Weights of a small transformer language model.
Size: 13 layers, width 192, 3 heads of 64, MLP 512 SwiGLU, vocabulary 32768, 18.3M parameters.
Architecture: LayerNorm before each block, no biases in attention or MLP, untied embeddings.
Training: a variant of Muon for these matrices, 873M tokens, 9287 steps.
Each number is 50 + 12 x the weight over its row's rms, rounded and kept within 0 to 99. Layers, rows and columns count from 0. The size before them is the row's rms in percent of the matrix's.

# v: layer 4 attention value, 192x192, rms 0.0395, rows 37-63, columns 96-191
# o: layer 4 attention output (transposed), 192x192, rms 0.146, rows 37-63, columns 96-191
# q: layer 4 attention query, 192x192, rms 0.0634, rows 64-72, columns 96-191
# k: layer 4 attention key, 192x192, rms 0.0647, rows 64-72, columns 96-191
v37 104:41 32 46 48 48 82 74 45 44 53 54 50 58 45 56 63 56 71 49 20 75 33 50 24 40 24 47 50 85 48 41 52 43 68 36 50 49 46 54 56 51 64 50 39 48 52 48 76 31 54 49 67 33 40 40 57 68 25 41 56 47 41 57 42 52 52 40 48 34 40 37 44 57 49 55 60 52 52 55 63 59 48 47 63 34 37 57 49 62 48 63 62 60 59 49 54
o37 114:79 46 63 40 61 64 69 34 42 43 46 72 43 63 32 49 47 62 58 25 45 51 78 46 64 46 54 60 50 38 46 50 42 43 47 63 44 36 62 48 64 68 34 32 63 71 57 54 35 78 58 69 33 37 48 54 57 51 58 55 56 53 48 52 54 42 46 37 32 50 41 48 43 48 54 32 45 53 66 52 37 59 57 49 51 39 55 53 60 45 64 46 61 68 52 67
v38 105:68 66 59 58 63 45 57 36 48 69 55 64 28 41 75 42 40 34 44 44 49 67 47 71 47 65 49 60 42 39 45 40 54 59 47 39 38 43 22 51 71 66 49 49 39 67 37 38 54 53 65 38 43 52 54 45 40 30 60 57 63 62 35 42 45 50 67 48 49 39 61 52 43 57 54 31 46 67 39 42 55 52 47 47 36 40 45 55 67 46 53 59 34 36 45 45
o38 110:58 44 80 48 45 48 34 29 47 77 66 59 51 36 52 60 48 37 61 29 65 45 29 36 49 54 41 44 55 90 49 60 50 61 47 39 59 42 36 59 46 54 63 45 51 36 39 47 49 44 45 54 69 63 49 53 49 25 43 35 63 60 64 30 45 59 50 43 48 76 60 64 55 52 62 43 49 47 47 54 47 59 39 53 43 67 51 49 51 45 39 41 46 41 49 40
v39 108:48 39 47 45 55 47 41 56 55 68 64 26 48 48 54 44 46 39 59 42 38 39 53 39 66 75 68 34 64 41 52 56 38 35 50 56 42 59 53 66 55 40 25 59 48 58 66 57 52 30 55 55 71 44 48 72 37 35 69 48 46 57 56 45 57 76 56 60 62 48 49 63 41 64 42 42 48 72 57 36 40 56 28 65 44 50 46 45 51 43 42 40 29 55 24 54
o39 116:41 58 62 40 52 45 33 50 41 60 50 70 59 68 41 58 54 53 44 59 44 42 33 35 36 43 57 68 54 42 65 48 57 37 34 42 53 51 51 68 53 45 56 37 63 41 61 44 40 29 61 47 57 50 40 46 38 65 58 72 48 46 52 43 61 50 56 47 51 40 58 75 80 58 81 55 37 39 57 52 36 50 62 63 44 37 54 22 59 49 39 13 47 60 55 27
v40 106:67 46 43 30 45 54 55 38 48 53 39 72 18 45 68 62 41 47 59 70 36 45 52 56 55 47 61 48 53 55 72 51 70 42 53 41 63 65 66 58 40 50 56 58 61 48 63 29 44 81 64 51 50 38 49 28 42 40 33 61 45 42 38 45 73 53 47 50 66 59 28 53 44 56 39 44 72 28 55 54 41 61 55 57 47 56 39 48 46 64 58 29 82 53 60 52
o40 119:39 52 51 65 35 50 40 56 61 59 55 51 41 51 49 64 33 50 43 62 37 45 73 51 49 56 40 58 53 57 61 56 64 44 40 48 52 43 46 21 40 47 27 48 47 56 55 24 35 41 44 45 60 43 67 51 53 46 32 63 48 56 42 56 46 61 54 53 22 50 70 59 42 65 43 46 66 55 39 33 62 24 58 52 44 39 51 68 44 49 53 67 51 72 47 24
v41 098:43 41 70 34 50 59 71 62 45 49 63 52 44 40 54 56 63 63 28 59 71 71 60 44 59 61 48 49 68 59 42 40 69 33 66 51 61 43 51 27 79 45 65 76 56 61 50 47 53 53 41 63 57 77 62 35 31 58 60 51 66 55 63 66 76 48 37 57 47 54 41 31 45 35 50 59 56 83 49 33 62 55 30 57 51 62 35 45 35 53 44 46 71 55 59 38
o41 112:35 46 51 36 56 50 56 59 57 57 45 67 48 51 42 43 68 59 45 58 53 51 40 71 33 51 39 59 37 60 69 34 38 33 70 50 56 56 56 40 61 58 74 61 58 57 29 48 42 64 42 58 55 70 42 31 35 49 61 64 36 58 26 45 72 53 39 44 66 61 50 16 44 46 50 41 36 66 56 51 59 36 36 55 45 53 46 39 77 47 43 50 60 54 37 27
v42 101:36 55 46 59 71 57 37 36 41 33 49 41 56 58 53 44 73 48 48 48 55 39 40 60 34 31 53 25 46 63 41 57 47 40 54 35 47 29 50 48 50 64 65 36 41 43 42 37 39 23 31 62 47 66 46 47 36 55 60 44 53 67 59 52 68 15 52 50 43 61 31 57 45 45 63 53 36 70 48 65 52 47 72 52 12 59 47 40 29 56 50 51 53 58 43 45
o42 111:43 58 48 45 39 68 44 48 50 39 35 45 68 55 49 41 72 34 52 59 59 55 66 56 64 48 41 49 38 53 32 54 32 38 51 50 61 55 44 54 32 63 37 51 51 63 50 37 57 61 37 36 56 78 34 72 40 67 63 28 49 49 45 66 23 55 41 54 58 68 44 45 62 43 39 53 59 51 61 61 56 61 57 56 46 36 14 46 65 49 58 44 71 55 30 53
v43 111:49 66 55 52 54 56 59 35 65 58 54 48 60 49 55 66 36 52 73 51 46 59 46 40 37 53 34 46 59 64 56 32 42 64 62 36 58 31 57 63 45 42 67 31 58 51 54 33 73 43 42 51 66 68 63 47 45 39 66 37 58 30 41 51 37 55 40 34 36 52 45 38 49 73 31 61 45 51 36 71 65 49 45 69 43 60 55 53 41 46 40 52 58 51 49 43
o43 129:55 58 34 44 54 64 52 48 50 59 48 57 36 65 43 42 37 46 57 62 38 69 63 33 57 66 50 58 34 51 44 31 46 47 36 55 42 58 75 53 50 26 73 45 51 43 73 40 51 56 51 55 58 61 48 52 52 58 64 34 48 74 51 42 31 57 32 52 38 76 58 55 50 23 52 57 43 47 32 55 65 71 58 45 37 51 38 41 62 48 63 41 66 27 47 50
v44 112:50 14 59 49 34 40 33 43 56 63 53 78 56 53 69 39 48 45 45 66 55 60 62 66 26 34 30 55 64 71 34 79 45 45 42 47 76 58 65 41 63 75 68 49 45 68 54 27 66 66 58 51 65 44 63 55 47 46 49 45 27 55 53 36 62 64 45 31 64 52 44 46 60 54 44 68 44 47 70 56 56 48 61 78 71 64 53 63 65 63 39 73 27 57 45 51
o44 125:51 40 32 53 35 56 30 39 30 57 60 58 56 38 69 43 42 46 44 48 71 65 44 44 39 72 57 48 46 52 54 37 37 49 57 55 47 58 70 58 52 50 51 53 55 77 44 34 33 64 48 44 18 19 45 56 59 40 34 58 61 56 41 50 54 64 39 57 50 67 48 58 47 55 44 46 53 55 65 45 36 77 57 49 61 51 41 45 64 40 57 36 63 31 63 59
v45 115:57 64 43 63 60 57 47 58 47 53 61 37 62 25 57 55 62 37 43 57 72 71 57 23 56 66 45 63 52 57 56 53 77 46 46 50 39 36 56 58 48 31 58 62 58 56 62 68 62 44 17 51 64 30 63 67 55 66 31 55 39 74 35 51 37 60 49 47 50 49 26 56 49 50 49 51 57 21 48 52 36 45 65 37 43 45 86 32 52 54 59 31 53 56 45 32
o45 122:53 56 40 69 43 57 55 55 55 54 43 47 63 44 36 69 42 92 24 77 42 31 47 59 34 48 43 63 54 56 39 39 32 38 44 67 45 50 57 66 45 63 69 36 41 44 32 54 58 56 76 46 62 51 51 72 61 38 35 55 42 53 41 53 41 51 24 59 52 55 41 50 22 60 25 20 50 46 49 81 54 55 69 49 43 49 59 36 37 34 44 59 44 47 45 63
v46 110:66 59 61 60 43 56 37 32 45 41 44 57 53 46 49 48 43 48 31 45 61 73 55 38 37 43 57 70 63 55 58 49 42 41 44 78 43 33 47 52 61 54 63 55 59 50 60 66 45 54 65 33 31 57 43 81 48 30 51 40 58 47 67 65 43 33 48 68 51 43 50 33 73 27 53 34 25 41 66 57 38 52 44 53 66 48 73 39 43 67 40 56 52 48 39 54
o46 114:65 50 20 46 37 47 63 37 46 40 32 57 43 54 68 40 53 41 57 38 34 65 48 53 24 61 60 63 27 54 52 51 45 48 50 73 56 43 36 55 52 45 68 41 78 59 39 67 41 87 55 34 48 42 61 43 49 40 47 37 60 54 63 42 44 49 57 41 56 31 44 39 59 42 54 50 52 41 60 61 27 54 53 42 62 68 58 73 55 57 52 69 43 46 50 50
v47 100:69 47 64 64 51 49 64 50 28 61 54 69 34 19 49 39 53 50 71 61 64 29 44 57 43 56 39 41 45 47 50 36 44 36 57 38 44 42 21 29 41 48 61 74 60 57 56 56 49 61 39 58 51 44 70 49 55 40 54 46 62 51 69 50 56 35 50 37 55 46 57 60 57 35 43 62 58 18 64 39 39 37 46 66 58 54 65 41 58 45 42 50 44 40 65 25
o47 110:45 49 49 55 43 37 65 57 63 36 58 56 56 42 44 40 37 46 40 60 55 29 60 29 52 63 45 54 55 39 58 64 39 47 50 31 74 46 73 30 52 46 52 58 54 61 58 38 49 36 37 42 64 46 72 61 60 42 37 66 66 34 43 58 42 45 58 38 63 50 42 66 50 39 49 48 38 51 46 33 54 32 45 50 48 34 51 53 38 57 36 59 44 54 52 42
v48 111:23 63 36 50 55 55 40 56 43 47 39 55 48 45 42 29 54 70 76 48 38 46 47 84 37 48 47 75 52 46 28 41 21 61 52 53 48 42 27 60 43 29 53 34 54 44 46 56 53 40 25 46 46 70 36 49 44 40 54 65 38 59 44 38 32 21 62 47 41 47 48 31 42 37 37 66 43 59 50 32 47 65 46 56 32 66 69 43 60 33 52 65 36 78 71 36
o48 118:49 60 43 47 61 61 48 63 45 51 43 60 49 49 75 53 56 45 55 40 42 67 69 37 43 47 52 50 31 43 43 50 31 63 26 59 71 55 49 62 53 55 42 47 54 33 73 60 58 46 57 41 66 53 52 58 46 48 54 34 25 49 65 28 41 58 68 42 56 45 50 61 30 28 49 75 36 48 54 52 19 82 37 53 36 50 58 49 37 43 57 58 59 42 77 56
v49 103:31 61 34 51 57 59 45 16 42 22 30 43 49 30 43 40 51 49 62 62 36 69 60 58 41 62 46 56 29 68 55 69 54 51 60 40 34 41 56 64 37 69 60 57 57 74 38 55 58 48 56 52 35 40 64 53 36 65 45 43 26 63 23 55 53 43 42 85 48 35 65 59 37 50 48 42 38 35 50 70 57 54 41 75 55 50 38 26 57 38 68 46 66 69 27 56
o49 119:39 48 33 57 54 35 58 34 63 58 37 46 35 28 44 68 64 50 46 47 46 45 46 49 37 55 54 46 67 55 51 54 52 49 63 51 42 48 37 67 48 41 44 59 40 55 38 78 36 58 43 35 55 67 48 47 61 41 33 65 17 28 52 65 61 70 55 45 64 51 57 41 52 49 60 54 49 41 45 58 47 40 39 59 50 60 37 26 50 28 68 44 48 44 38 55
v50 104:65 41 47 35 54 40 51 39 53 41 55 69 55 46 43 59 41 52 66 47 35 23 51 36 49 35 55 60 32 49 56 41 48 66 57 46 34 41 42 27 67 70 67 53 51 38 41 52 52 32 47 43 58 50 69 50 52 42 49 62 67 64 44 46 46 67 53 41 40 54 48 50 34 81 31 35 61 53 51 56 64 37 52 60 46 48 36 66 47 63 73 34 55 64 64 61
o50 114:52 54 33 40 71 38 59 54 51 51 70 51 43 51 20 50 27 65 50 36 54 62 27 49 41 53 45 61 56 50 72 60 37 43 52 57 36 48 41 42 60 50 49 49 47 51 54 57 41 41 63 37 62 70 67 38 33 48 69 55 43 72 56 60 35 56 61 52 33 50 39 46 46 52 34 46 38 54 34 44 55 38 53 55 33 33 54 44 71 67 62 42 30 62 54 56
v51 098:66 44 38 44 36 75 47 56 63 80 40 52 54 28 33 44 47 45 34 52 41 32 49 74 44 33 39 49 54 48 37 48 60 54 64 38 47 42 53 55 60 16 41 61 39 36 50 29 43 45 73 52 62 60 35 56 44 64 33 50 50 51 39 37 66 42 69 37 38 52 77 50 39 47 58 62 52 67 46 52 48 56 70 57 70 60 50 41 36 42 64 35 64 53 34 30
o51 108:61 65 49 37 43 39 31 51 72 80 48 47 46 59 40 44 63 60 30 50 51 46 66 50 39 73 69 38 54 42 53 67 70 60 49 53 46 45 60 53 58 45 50 56 68 39 61 43 60 37 57 56 48 78 29 48 53 59 47 37 50 45 15 19 40 30 43 42 52 62 70 63 50 45 57 28 41 64 52 49 48 28 42 48 62 41 58 53 53 43 58 59 55 45 50 59
v52 112:58 40 59 54 36 57 46 45 24 30 52 62 32 46 74 34 56 55 41 62 62 39 45 47 44 30 47 53 57 70 33 48 45 50 74 47 42 43 44 59 42 27 40 77 62 48 48 60 56 35 52 57 23 45 41 43 55 49 47 61 73 54 49 43 42 51 42 59 75 63 68 57 69 62 31 50 53 75 56 58 52 77 61 68 57 47 65 41 45 60 62 48 63 28 60 64
o52 125:52 49 43 46 46 36 54 38 32 58 29 73 33 44 62 58 53 38 53 44 59 64 33 44 37 53 29 43 65 70 58 52 57 49 53 46 44 36 33 31 46 42 16 38 53 49 61 56 46 55 38 64 61 53 67 49 44 41 48 48 53 54 58 56 32 63 63 35 78 45 40 69 52 60 63 34 45 31 64 44 73 38 52 55 66 68 64 43 38 63 42 48 50 47 43 64
v53 095:47 41 36 35 60 49 44 68 39 61 59 38 74 39 28 45 31 38 55 44 57 39 41 69 58 49 74 45 64 72 35 47 45 39 49 46 42 42 64 46 27 30 46 24 53 54 35 47 58 14 38 47 58 23 49 47 46 30 70 54 36 44 53 70 50 51 67 36 63 37 62 46 47 50 41 39 58 61 48 60 38 58 46 52 52 39 44 31 48 33 33 36 55 49 61 63
o53 105:39 62 41 61 42 61 61 58 43 58 42 63 56 45 33 51 43 60 40 54 57 35 46 38 28 53 77 58 49 52 49 29 37 42 73 52 53 21 33 42 41 42 64 47 35 58 49 37 31 22 41 41 65 65 53 43 35 36 78 60 35 61 49 58 46 43 36 43 30 19 46 61 56 58 70 54 46 59 59 38 50 31 29 65 44 53 46 49 47 50 39 48 58 36 59 60
v54 105:22 68 58 53 35 39 46 40 59 38 60 39 55 43 47 49 38 45 57 44 70 61 67 29 72 49 57 43 48 58 65 64 30 38 52 55 44 53 59 51 31 54 54 50 50 41 42 61 49 71 55 67 64 51 43 39 46 38 37 39 60 60 65 36 47 35 43 54 68 58 46 39 45 38 69 49 28 49 31 43 42 33 44 65 42 54 51 32 37 41 57 49 64 35 54 50
o54 115:45 71 47 56 68 55 38 41 67 51 48 48 53 44 45 30 52 54 58 44 41 43 51 65 50 51 48 52 44 40 51 64 39 42 36 40 57 35 50 48 50 65 36 36 33 51 23 68 33 58 47 54 46 56 41 42 36 62 40 45 48 59 52 59 51 51 49 55 34 40 75 58 41 36 49 26 56 61 63 46 49 25 67 53 57 69 45 41 60 46 55 55 43 57 66 56
v55 094:28 58 63 64 58 48 51 56 59 66 36 49 76 38 59 49 41 65 58 45 74 39 65 72 42 54 65 53 29 41 44 64 56 66 67 57 70 48 55 57 49 62 44 30 59 55 63 51 50 42 41 56 55 43 58 46 60 44 48 34 40 28 52 65 48 48 70 31 58 47 56 40 62 46 69 43 55 60 57 49 65 44 57 56 50 62 66 44 51 60 53 31 40 59 56 41
o55 108:57 49 46 52 58 57 71 46 53 26 53 59 73 42 30 61 76 46 42 51 45 46 51 48 72 47 54 42 48 42 52 52 35 73 62 65 57 53 36 48 57 66 52 40 40 60 51 66 54 47 45 54 53 34 59 20 48 28 68 35 49 41 54 46 51 67 50 41 48 31 71 53 35 26 50 62 38 50 53 44 56 46 55 47 50 61 27 55 48 52 51 62 59 35 49 34
v56 100:52 32 50 65 37 79 75 52 48 36 64 38 48 38 54 52 58 76 76 55 36 61 66 33 61 46 70 64 51 45 53 63 52 41 43 60 57 47 54 42 45 39 39 54 66 50 36 46 41 61 62 38 49 48 50 67 75 43 52 49 68 35 39 45 55 69 28 48 54 52 26 57 34 62 40 41 43 60 38 62 61 67 50 59 58 48 39 58 35 24 55 47 35 43 58 20
o56 114:27 55 71 46 68 42 47 54 56 51 53 51 51 71 33 65 26 62 45 35 49 62 71 55 78 49 61 66 22 52 25 39 44 47 53 51 53 40 56 41 64 49 51 39 76 43 52 54 66 59 47 36 26 49 49 49 71 30 55 81 52 65 36 65 35 63 58 46 57 53 59 48 50 34 59 33 59 61 48 32 38 44 41 51 41 28 53 56 35 34 21 45 36 51 45 58
v57 108:42 45 55 46 51 42 40 23 37 43 44 51 57 42 39 60 50 51 57 34 50 77 28 55 43 42 44 65 67 64 64 54 49 66 45 56 31 41 43 55 47 40 38 59 53 56 57 44 55 46 57 57 66 54 65 59 53 46 42 31 41 73 61 69 52 42 44 55 65 48 71 48 74 50 65 56 61 39 81 37 48 58 57 30 72 62 36 57 38 52 21 53 32 58 40 28
o57 122:50 54 51 62 51 58 53 32 33 48 66 39 49 38 53 36 67 49 71 49 53 52 60 67 39 36 44 73 55 31 41 55 58 45 31 54 37 54 63 50 27 48 40 62 38 18 59 51 46 71 52 49 51 63 61 35 54 08 54 53 72 26 32 47 54 28 58 66 70 49 69 29 34 32 33 52 64 49 44 48 36 56 46 59 69 40 54 28 52 43 49 20 58 43 57 55
v58 099:51 29 45 60 63 33 66 59 52 43 38 33 51 43 60 55 68 35 57 40 61 47 24 81 36 59 53 40 49 33 49 36 40 53 34 49 62 41 42 60 50 25 51 60 46 30 48 48 64 47 68 83 60 23 49 51 34 37 46 56 42 53 47 60 33 50 47 51 49 66 54 43 45 56 39 35 53 21 33 53 56 58 66 39 62 47 45 57 47 51 65 59 32 32 47 51
o58 104:27 46 64 51 43 54 66 45 39 58 57 48 51 37 51 56 43 50 61 26 65 43 61 56 32 59 38 43 51 38 34 52 50 41 43 65 34 32 55 38 49 40 25 56 48 40 68 61 39 45 50 54 39 32 47 55 38 40 66 65 55 39 36 52 45 59 45 65 32 52 58 61 44 62 63 65 53 47 60 40 51 37 52 35 45 53 69 36 39 46 66 53 21 49 45 32
v59 107:48 57 62 57 64 45 69 28 61 48 56 46 59 67 47 62 79 59 54 50 38 36 45 74 68 65 43 51 47 49 57 57 36 45 49 48 38 66 37 58 44 50 36 54 60 66 63 46 28 52 50 62 39 31 61 50 38 57 49 56 59 67 35 44 53 46 67 55 57 57 67 44 54 38 52 49 64 40 53 57 46 24 54 53 62 47 40 68 29 47 35 39 53 36 74 48
o59 121:47 50 67 51 35 70 49 40 60 47 46 37 54 58 43 42 58 53 78 49 66 35 47 52 62 41 32 57 43 54 39 65 29 63 46 56 47 76 66 52 26 61 35 48 63 52 53 64 45 39 45 39 45 35 51 70 47 39 49 27 66 49 40 56 44 53 47 36 52 30 71 29 55 45 32 52 51 59 50 48 65 30 38 50 55 32 44 59 56 38 66 62 39 48 43 48
v60 101:51 53 63 26 42 62 58 55 42 52 58 50 52 27 57 34 30 49 49 34 56 54 50 39 64 72 36 39 68 59 67 41 38 38 63 51 45 76 58 49 45 39 34 64 50 50 40 59 39 50 56 60 46 16 46 58 40 52 51 52 42 42 59 59 46 42 68 28 47 56 15 41 41 35 61 50 43 57 52 63 53 64 58 53 66 72 55 38 47 59 55 35 78 53 50 63
o60 113:47 54 65 54 49 57 57 73 64 43 30 72 59 52 67 43 49 54 59 49 43 47 59 65 58 47 38 85 54 36 51 52 50 36 76 55 55 56 48 47 35 57 53 58 49 35 60 65 26 49 58 56 21 48 42 34 41 51 34 48 59 48 27 46 56 17 42 48 54 37 41 42 20 40 59 48 54 63 63 70 66 52 47 73 43 46 72 38 40 70 27 42 57 65 48 39
v61 118:57 34 67 50 58 61 38 17 46 39 54 59 63 60 68 35 51 64 59 61 48 40 64 69 46 51 50 57 47 55 51 38 35 33 52 69 52 34 51 57 38 51 34 54 67 59 66 46 57 60 21 46 44 68 49 50 51 31 51 56 60 50 30 50 46 43 60 68 34 61 68 38 47 25 54 58 58 79 36 47 48 54 44 68 40 46 59 65 64 52 60 40 52 56 59 45
o61 119:51 63 55 56 65 47 52 54 56 55 54 59 48 74 68 54 37 23 42 38 57 65 40 44 77 54 32 59 51 53 71 40 29 54 66 44 63 54 54 66 62 71 34 42 85 57 53 48 47 45 50 43 49 68 59 41 34 42 35 59 49 50 31 56 57 59 64 33 77 68 59 59 54 42 52 58 65 34 43 78 45 55 44 36 54 12 52 43 54 42 57 53 58 30 61 45
v62 103:39 42 40 75 58 37 84 46 69 55 40 61 36 58 45 38 54 33 50 37 80 50 58 72 64 45 40 65 60 59 56 63 43 45 54 42 48 36 53 64 42 49 44 29 30 45 48 42 39 54 40 47 73 58 44 57 56 47 34 78 46 39 59 44 33 59 66 51 56 50 48 50 27 49 44 61 49 39 36 61 41 50 74 44 42 34 59 48 43 63 49 41 16 64 67 63
o62 113:47 33 69 40 32 76 54 64 31 64 44 75 48 44 36 56 50 36 51 39 67 43 58 60 56 34 55 53 42 67 66 56 41 50 47 60 38 35 50 36 57 45 35 55 28 69 34 35 73 36 31 47 75 64 50 54 49 49 42 34 51 60 51 64 31 72 54 60 33 58 33 74 52 37 34 35 53 34 60 49 30 57 54 57 69 70 22 63 44 55 53 57 49 63 43 70
v63 109:32 47 55 37 56 62 36 41 44 42 68 36 38 39 73 66 35 46 53 45 70 44 44 53 54 38 39 42 58 34 59 36 59 37 62 46 71 45 39 41 36 50 49 25 71 37 56 39 38 34 50 58 63 41 39 55 35 42 32 57 48 66 32 46 51 57 43 24 32 45 51 46 36 63 56 39 55 43 39 47 67 55 55 35 22 60 58 64 58 49 43 39 68 59 61 51
o63 124:53 36 48 43 33 73 23 58 40 59 48 42 72 64 43 61 71 66 36 74 56 49 64 44 47 22 52 62 53 51 36 30 35 44 56 45 35 49 52 45 43 56 59 30 44 60 60 49 33 38 58 58 36 49 29 60 74 45 42 16 53 62 43 77 40 48 54 42 36 60 58 49 40 30 52 43 54 66 38 49 63 67 41 53 25 66 56 37 57 57 71 63 38 45 67 60
q64 073:51 50 42 18 58 49 66 62 45 37 47 51 38 28 50 56 66 55 47 38 56 45 33 60 54 40 44 25 43 47 37 66 50 43 60 65 53 38 28 47 48 60 41 33 54 48 63 47 69 47 58 45 44 20 57 28 47 16 66 48 64 41 26 66 40 30 38 64 60 48 52 38 60 50 34 38 52 50 34 46 42 59 48 54 49 54 63 57 51 52 62 49 56 51 45 31
k64 065:65 38 65 45 44 54 65 30 60 41 54 63 39 64 41 45 55 45 71 57 54 41 71 37 58 54 48 79 48 47 34 31 48 52 77 42 28 57 23 64 39 69 46 28 59 07 46 45 43 41 51 47 68 49 57 51 73 27 65 45 62 29 63 59 34 39 37 46 54 60 58 52 78 31 39 44 31 52 48 48 53 42 57 51 49 41 38 41 47 56 50 50 65 48 57 65
q65 069:48 59 42 26 64 60 71 38 50 30 28 42 40 31 51 48 46 39 46 53 53 32 44 46 60 56 50 33 28 55 41 60 70 60 63 72 39 43 34 52 74 56 49 35 60 62 55 32 73 50 63 54 58 17 51 47 54 44 64 29 53 38 44 38 55 66 49 74 55 48 61 54 58 25 47 44 41 52 29 57 55 59 50 48 53 62 79 55 44 49 69 46 52 59 52 35
k65 063:54 41 43 59 58 46 38 61 50 49 39 53 66 50 58 41 38 61 47 72 51 46 84 43 70 53 30 57 55 29 30 52 53 62 70 50 39 84 64 54 38 22 51 38 34 46 48 64 51 36 78 54 57 42 48 59 63 43 54 38 49 48 77 56 57 59 51 62 58 68 62 39 78 52 58 38 50 47 68 40 54 49 57 49 60 42 29 51 61 59 86 42 59 63 28 62
q66 083:42 59 49 36 72 59 58 68 51 69 48 41 31 39 62 31 48 39 53 40 40 54 62 55 45 55 43 28 36 64 52 70 55 51 46 62 46 24 41 41 66 60 48 41 61 56 71 49 63 59 35 37 49 12 51 39 47 24 61 45 44 73 41 59 34 41 46 73 64 45 64 44 45 54 50 41 65 53 48 40 41 66 50 50 54 61 70 58 42 37 48 43 44 46 38 48
k66 074:48 30 48 66 33 60 68 55 54 45 48 50 49 50 46 38 47 49 33 46 48 53 52 56 46 42 60 50 49 31 63 37 44 34 58 39 48 79 58 54 36 35 40 30 22 43 52 60 58 63 55 62 72 39 48 75 34 26 59 46 62 47 59 68 66 48 77 49 57 39 54 40 40 71 35 54 36 67 48 38 46 52 79 39 45 68 30 39 54 68 45 32 39 43 32 50
q67 066:52 54 55 35 60 58 36 40 39 45 56 44 86 63 57 45 50 44 41 59 67 62 49 51 52 22 51 33 28 45 49 45 39 43 47 50 40 52 53 66 60 46 71 55 47 66 33 58 35 27 31 49 52 55 61 35 72 62 41 53 36 57 61 71 70 62 53 42 32 64 44 33 48 52 27 66 37 35 49 48 49 41 47 56 62 40 62 54 62 35 64 64 48 31 54 32
k67 072:50 52 59 55 48 37 53 54 42 52 42 39 32 64 64 60 45 48 49 48 56 59 48 65 30 39 53 51 84 65 45 65 59 51 21 35 49 27 48 42 56 40 63 54 67 22 34 44 46 58 41 49 64 41 78 47 54 57 40 42 44 60 52 54 26 50 44 58 54 26 70 56 48 38 38 59 39 34 55 31 51 50 28 48 61 58 53 43 63 37 43 51 52 26 46 41
q68 069:74 69 53 49 54 61 64 66 58 37 52 46 41 41 79 51 54 57 50 58 52 46 44 41 59 50 43 65 51 61 57 53 72 53 56 52 32 45 42 36 54 22 67 49 31 70 90 50 50 46 59 23 66 35 37 51 41 32 73 48 56 37 48 41 42 47 39 74 60 53 74 33 45 54 37 51 68 37 49 41 56 55 53 39 46 42 43 33 43 61 68 50 30 72 43 46
k68 068:74 47 49 52 50 54 56 60 41 45 51 42 53 58 25 56 34 43 30 58 91 49 42 51 47 30 37 61 48 32 59 55 54 68 61 39 22 67 44 55 38 45 57 45 54 55 40 40 40 41 52 57 58 62 48 60 54 36 44 64 67 45 55 55 54 57 44 47 47 79 53 32 64 41 35 50 43 68 38 41 47 40 56 44 71 51 28 52 47 59 79 39 53 56 58 55
q69 083:89 58 52 53 50 54 46 58 33 47 43 46 49 78 45 71 58 61 46 48 76 45 57 45 60 51 53 49 34 62 33 43 54 52 74 50 38 42 12 39 31 46 77 34 54 57 45 60 47 29 69 64 42 56 52 55 52 31 50 43 58 59 53 66 28 64 59 63 52 71 44 71 41 44 48 38 34 68 48 48 51 67 51 57 42 51 50 55 38 57 42 61 50 48 32 68
k69 078:46 64 42 61 40 56 23 54 51 22 39 50 58 40 43 42 56 59 50 56 50 56 55 66 32 42 47 63 54 53 42 65 58 46 48 59 30 32 42 61 51 38 61 76 56 36 42 53 32 56 48 27 37 40 73 64 62 46 55 62 42 56 71 40 43 64 34 56 45 22 39 50 56 18 69 76 53 63 41 58 45 38 46 53 60 35 52 79 60 57 61 74 71 39 59 63
q70 067:37 40 45 51 51 43 36 63 56 50 44 50 57 45 35 68 46 45 44 48 65 43 53 38 51 65 53 61 41 52 50 55 50 50 38 45 48 60 42 78 39 64 58 66 66 51 19 49 40 35 34 59 44 83 25 64 61 73 38 46 45 43 51 43 58 38 53 49 35 58 47 53 45 55 25 42 44 42 62 54 40 38 37 45 51 70 23 42 39 48 60 44 55 42 52 60
k70 067:49 42 51 35 50 50 53 53 44 66 38 57 69 47 42 58 28 23 54 26 54 41 38 55 44 73 62 65 48 39 82 57 45 47 35 54 50 63 61 52 57 80 37 30 48 53 59 56 48 38 39 60 50 57 21 38 09 57 57 59 43 54 59 52 36 52 66 58 58 22 56 55 58 54 47 57 55 22 30 50 49 59 30 41 63 62 32 64 42 44 55 59 57 43 81 35
q71 071:51 57 41 46 68 58 65 45 61 64 56 50 56 48 33 42 43 35 71 47 64 49 54 40 57 57 72 52 70 22 36 70 35 44 59 84 67 26 37 51 54 53 64 24 50 54 38 51 54 62 44 68 53 42 49 38 34 47 41 48 44 50 63 52 49 58 61 71 59 36 67 71 32 55 56 29 60 40 56 58 47 34 43 88 56 51 52 53 45 35 36 62 51 61 40 45
k71 072:38 72 50 49 33 85 32 53 35 69 50 69 44 56 54 49 69 26 35 38 61 70 65 61 49 54 57 35 55 68 67 42 62 69 50 65 46 52 71 51 22 40 54 48 55 48 54 34 61 54 55 50 46 65 71 52 41 30 40 33 59 50 46 58 46 65 40 36 21 42 50 62 49 38 58 66 54 59 52 45 51 75 43 46 36 54 45 72 50 36 33 35 54 49 22 53
q72 081:56 78 49 46 44 55 47 63 59 52 52 52 62 51 61 49 81 57 45 61 63 40 49 67 43 51 64 48 45 69 62 33 51 54 40 44 61 46 75 32 54 51 48 52 51 53 67 45 66 45 61 43 43 40 24 24 49 68 48 58 46 57 34 37 41 43 46 50 55 48 43 28 67 55 52 52 46 44 40 39 40 61 47 48 30 30 55 42 53 58 48 41 50 43 36 47
k72 067:47 52 61 58 29 59 52 42 40 62 61 47 68 35 53 51 38 65 59 49 36 56 41 73 60 46 62 45 69 48 57 56 47 76 50 33 57 41 78 55 46 59 42 81 43 68 67 47 40 43 51 45 67 59 55 57 39 63 58 46 42 48 49 39 52 52 52 60 39 37 44 37 68 33 43 51 59 42 52 49 44 27 42 32 45 46 61 54 44 42 42 80 41 52 43 57